config.yaml
rope_theta: 1020.0
rope_fraction: 0.5
tie_word_embeddings: false
init: "normal"
init_std_up: 0.0512
learning_rate: 0.00713
lr_head: 0.0084
decay_fraction: 0.662
doc_mask: true
train_tokens: 131300000
dataset: "wikipedia_en"
Each number is 200 + 40 x the weight over its row's rms, rounded and kept within 0 to 999. Layers, rows and columns count from 0. The size before them is the row's rms in percent of the matrix's.

# layer 3 MLP up, 256x64, rms 0.195, rows 214-255, columns 0-63
095,185,225,145,186,186,196,246,203,174,148,134,190,156,186,118,181,150,178,221,222,137,264,190,117,124,231,219,191,204,191,216,208,204,172,163,251,144,204,144,235,179,155,295,136,244,258,192,187,187,196,177,169,152,229,165,217,214,190,206,244,281,248,180,166
029,247,237,212,194,210,190,190,202,151,228,201,209,127,218,202,234,218,169,221,158,146,192,213,162,199,238,244,181,200,133,243,171,198,170,139,247,204,204,173,191,251,22,201,184,197,196,249,196,216,210,212,196,232,224,207,98,267,147,213,241,229,225,237,191
092,205,208,202,208,206,145,236,189,118,235,290,283,165,167,223,208,190,147,110,176,201,202,197,119,125,162,218,163,215,134,211,229,247,221,176,207,224,143,253,185,155,278,229,195,130,193,240,216,181,221,222,183,245,233,205,171,243,185,208,235,162,214,193,251
099,220,299,181,241,244,216,235,227,253,188,178,187,144,248,199,221,228,126,158,233,157,226,228,226,149,130,279,200,197,193,209,185,197,175,223,295,161,137,166,214,233,163,179,221,182,258,236,211,192,227,165,208,204,160,176,115,227,199,289,158,172,209,207,169
087,170,109,201,200,160,234,199,208,164,278,188,255,187,182,147,239,208,222,221,211,230,283,196,171,154,176,200,237,173,155,139,161,259,202,131,211,256,188,175,128,251,194,180,215,248,200,162,224,218,280,214,209,185,269,158,133,191,214,204,186,170,290,184,195
120,182,165,206,183,236,231,143,189,155,163,235,228,137,93,235,199,231,193,156,230,188,154,151,221,185,262,277,263,227,233,201,178,230,148,116,164,155,220,177,173,159,131,194,180,162,214,144,189,187,274,195,169,222,242,217,158,227,173,202,254,175,252,185,160
110,270,227,269,280,198,175,205,190,189,134,229,182,226,195,119,196,191,246,143,157,223,178,203,215,242,156,150,183,131,220,262,121,190,168,192,253,203,248,220,176,286,249,214,158,186,107,196,171,194,260,202,189,166,219,199,166,178,208,212,229,243,187,233,157
109,200,199,275,203,211,261,215,249,208,209,192,173,145,194,190,161,209,177,161,228,178,219,148,111,214,208,171,258,288,237,220,211,242,212,269,118,192,221,261,97,237,205,212,178,219,133,217,180,187,212,280,159,197,230,211,185,248,237,205,162,149,196,244,229
118,172,193,279,160,257,194,262,211,120,169,150,216,169,173,152,226,242,168,224,184,222,130,166,173,180,160,188,177,181,198,237,197,165,247,188,130,229,205,232,200,260,261,179,284,212,178,213,139,206,282,130,166,184,183,170,233,127,162,229,189,195,189,254,224
031,193,210,278,261,175,202,208,150,165,209,214,216,191,224,193,260,266,203,139,208,98,204,224,157,247,192,249,181,200,194,268,191,230,200,165,270,269,163,177,187,214,207,245,199,221,207,197,233,195,252,189,172,266,200,194,164,273,202,193,285,303,175,235,189
096,112,198,169,221,250,214,116,196,164,207,131,279,136,176,207,229,184,176,203,228,261,241,213,234,234,160,219,166,194,175,206,139,212,235,213,159,307,219,256,126,209,238,250,211,170,228,161,150,180,166,244,150,180,209,198,157,241,222,178,187,213,224,242,163
111,166,114,252,250,176,131,205,203,207,210,190,216,160,213,175,252,174,172,189,204,157,167,254,179,205,191,236,240,136,140,168,230,290,170,232,195,175,213,183,154,231,219,161,205,225,162,213,109,265,183,178,149,316,187,154,192,137,200,219,186,161,220,223,217
098,198,191,179,228,184,204,213,250,270,130,207,165,212,127,216,201,186,133,224,227,187,187,142,169,245,219,282,255,175,218,229,175,240,172,226,177,188,205,232,206,145,210,218,287,220,210,271,198,232,221,268,169,135,283,163,184,253,146,237,261,181,166,165,163
106,181,220,224,140,249,172,119,171,147,163,269,245,232,230,122,195,166,143,221,188,211,201,231,128,177,186,267,166,178,195,181,218,217,175,205,232,203,153,182,146,257,131,222,105,151,188,186,175,193,185,233,88,248,208,220,171,208,228,221,203,185,170,227,196
106,202,217,197,206,86,248,250,141,205,196,243,304,182,178,260,212,151,208,199,166,139,234,208,162,251,140,145,236,189,185,213,244,195,192,288,160,192,250,204,206,221,206,210,215,173,194,194,224,184,235,128,171,184,243,246,254,206,226,216,260,173,235,231,135
108,236,209,251,203,170,182,279,138,127,209,140,291,175,179,224,201,230,209,193,124,145,220,219,218,196,199,194,155,157,245,192,238,210,202,218,162,157,167,160,178,186,189,213,134,200,127,237,115,155,227,260,248,171,242,229,163,189,220,239,242,240,220,247,147
118,245,207,177,225,170,208,200,182,244,221,277,182,272,142,222,199,241,150,166,179,195,206,243,97,185,179,218,189,179,129,227,250,214,129,222,168,279,144,102,183,257,220,212,182,212,162,236,158,163,205,163,213,169,226,159,183,266,143,241,222,205,183,198,227
092,245,202,204,193,250,164,240,135,220,123,243,221,215,231,164,242,182,223,222,107,165,164,268,177,206,143,187,244,178,210,208,158,308,155,213,147,246,196,167,188,195,156,205,220,239,202,188,184,161,177,206,161,139,203,148,237,188,194,223,222,299,201,260,242
115,236,172,151,238,226,217,235,194,201,189,162,218,237,246,190,254,96,230,219,154,150,191,216,227,224,295,170,183,191,178,243,234,142,236,208,270,136,191,141,178,230,237,176,154,210,237,228,243,222,187,295,213,206,208,163,228,203,147,292,174,238,200,240,191
100,191,260,262,219,208,230,228,161,194,212,193,356,163,187,242,246,229,194,186,263,158,188,213,187,223,235,189,209,206,207,210,130,233,247,144,172,240,171,224,168,154,225,280,140,171,205,134,166,210,224,120,216,158,199,179,170,224,200,241,188,190,238,228,161
102,179,206,169,188,145,192,189,178,205,172,200,170,265,115,203,160,127,165,160,125,220,309,211,178,178,154,209,130,146,170,244,161,254,229,214,175,237,158,201,153,142,216,225,179,193,219,185,217,226,256,263,138,215,194,155,165,208,173,254,272,221,173,206,197
105,178,251,179,164,225,168,224,212,233,215,200,203,178,206,230,233,173,247,165,194,192,182,175,96,146,211,219,240,185,178,186,167,262,273,184,268,258,137,189,133,171,136,167,165,211,182,232,185,222,238,233,93,164,136,174,198,231,129,185,183,172,258,206,248
099,204,160,198,195,226,49,273,182,207,143,227,144,233,195,240,187,173,198,154,201,134,236,192,235,233,271,198,183,232,210,209,266,178,230,183,160,175,218,236,193,255,226,210,183,199,178,249,274,207,225,249,180,197,209,168,143,187,143,194,130,160,191,261,212
100,152,195,235,207,211,290,166,220,157,194,155,205,132,291,247,230,172,273,209,237,207,134,196,176,150,178,199,180,234,141,215,272,260,256,157,176,176,202,207,179,244,220,221,200,199,273,172,200,181,215,179,136,268,207,204,246,176,187,251,179,149,237,263,221
103,219,161,233,166,146,160,227,192,279,179,220,190,229,241,187,210,209,201,246,218,211,85,257,235,236,184,187,100,151,120,205,185,152,180,175,176,208,237,216,170,274,169,265,158,221,209,263,203,207,159,231,177,274,183,190,179,217,235,183,191,200,241,273,216
092,182,188,217,166,232,164,218,263,214,128,232,187,158,210,206,199,252,222,209,222,129,239,245,164,139,172,216,186,279,230,228,160,197,154,196,212,196,185,168,234,97,245,218,213,302,206,315,222,241,181,276,212,228,241,227,172,180,175,212,190,217,212,222,170
099,223,189,240,201,176,201,238,203,186,213,217,197,132,251,192,212,215,201,187,221,135,229,260,138,206,109,195,246,260,154,197,225,201,148,246,200,208,182,231,156,216,165,189,164,260,223,108,150,196,210,133,257,136,191,210,232,194,167,265,192,276,108,227,202
113,243,207,158,245,252,240,155,211,244,158,229,278,232,158,222,245,205,156,289,205,208,281,252,152,243,209,171,145,185,222,228,258,227,124,228,286,229,142,219,212,214,200,203,193,201,166,159,244,135,213,291,183,203,222,207,209,197,245,217,206,238,195,215,214
088,128,173,263,201,201,210,157,173,192,286,225,226,287,175,204,278,199,278,196,196,222,186,236,130,148,241,189,231,186,169,249,193,157,184,117,231,233,247,155,173,232,180,141,186,244,169,146,196,220,127,237,174,161,190,173,188,160,160,187,191,179,172,205,253
106,213,249,225,245,212,223,181,266,197,291,253,242,180,198,246,187,246,97,164,222,149,117,229,166,134,137,238,174,249,230,208,163,182,183,201,213,171,173,211,206,191,163,178,169,224,191,134,182,166,210,199,244,166,145,214,167,248,148,170,222,196,219,284,242
105,207,107,200,253,184,215,208,219,208,206,225,253,225,149,198,204,213,171,249,244,201,220,253,226,184,193,240,249,284,178,159,204,177,202,195,199,113,173,132,112,218,207,214,251,263,185,199,201,175,227,216,207,224,268,181,127,115,207,149,215,231,286,222,179
110,221,185,173,158,221,209,231,147,144,243,151,180,159,217,236,190,204,172,220,203,201,178,148,221,138,198,199,235,256,197,255,170,240,178,133,161,192,278,155,189,174,224,276,288,144,251,186,284,190,227,226,156,202,178,199,247,281,189,199,226,174,214,237,118
097,216,205,222,274,130,223,187,287,213,240,231,196,212,191,228,263,267,186,161,188,235,183,190,131,172,201,220,237,289,198,260,231,277,258,225,227,185,245,173,170,196,218,157,211,220,204,159,283,242,208,146,166,179,207,186,187,183,139,200,257,218,154,158,258
089,268,260,197,199,171,185,163,223,204,159,108,193,161,251,176,168,156,216,204,210,206,162,123,193,259,273,156,190,254,204,180,249,133,152,122,182,205,189,274,195,247,199,180,216,224,161,232,235,220,248,264,173,205,252,184,223,196,155,211,203,215,230,235,116
031,232,201,213,207,210,201,223,147,158,201,192,300,161,198,209,206,177,128,171,193,179,245,174,156,205,198,237,245,149,169,267,176,224,123,148,285,198,194,201,196,213,193,196,262,198,207,247,225,139,194,194,169,277,207,199,198,289,183,163,213,196,197,308,130
111,153,215,199,247,171,245,220,158,229,236,207,174,171,241,154,223,269,232,231,262,232,212,277,211,180,265,248,221,243,238,196,290,165,175,163,140,204,169,187,148,207,202,263,277,223,154,175,234,312,201,181,172,149,162,143,179,189,203,186,187,183,178,206,219
107,182,253,197,231,245,149,203,121,127,212,262,227,196,245,158,142,217,202,130,155,212,152,186,162,169,119,221,222,180,193,266,214,180,136,144,192,192,200,164,196,210,189,254,208,138,220,263,183,269,208,147,231,248,253,183,235,271,205,181,221,193,211,144,186
086,197,147,202,268,165,176,194,184,197,206,306,236,222,186,230,188,198,220,145,181,206,207,169,203,321,210,178,186,172,112,167,180,192,179,181,174,235,273,172,169,137,223,151,205,203,204,193,218,192,182,274,198,140,152,160,193,239,201,133,154,176,131,256,162
099,205,139,143,195,190,165,217,121,202,172,143,197,167,241,161,172,143,226,166,207,205,272,179,185,200,170,313,171,274,225,230,156,216,158,183,233,238,216,174,181,177,268,251,261,156,246,190,170,168,213,228,207,253,286,167,206,221,208,226,230,154,255,224,219
099,336,225,158,263,223,170,159,193,225,118,168,176,236,224,201,217,143,208,221,194,210,200,131,169,186,271,196,145,194,253,279,213,178,251,208,239,209,186,173,211,216,217,205,172,220,216,215,228,228,128,234,184,213,148,185,221,235,209,184,190,140,143,276,155
099,254,162,185,201,174,290,224,201,184,155,222,226,168,188,127,170,180,157,224,150,273,191,152,109,245,187,232,115,207,213,217,148,186,167,207,254,218,216,181,159,159,205,148,152,169,165,177,294,202,255,135,196,195,258,170,215,156,230,218,233,184,201,228,185
094,201,130,132,245,188,218,105,185,143,173,218,241,149,194,173,237,215,104,191,156,230,269,241,198,180,124,216,180,252,230,173,182,238,237,191,197,225,211,204,139,218,178,244,194,238,157,157,163,175,225,213,175,229,213,213,244,143,218,306,238,193,207,240,175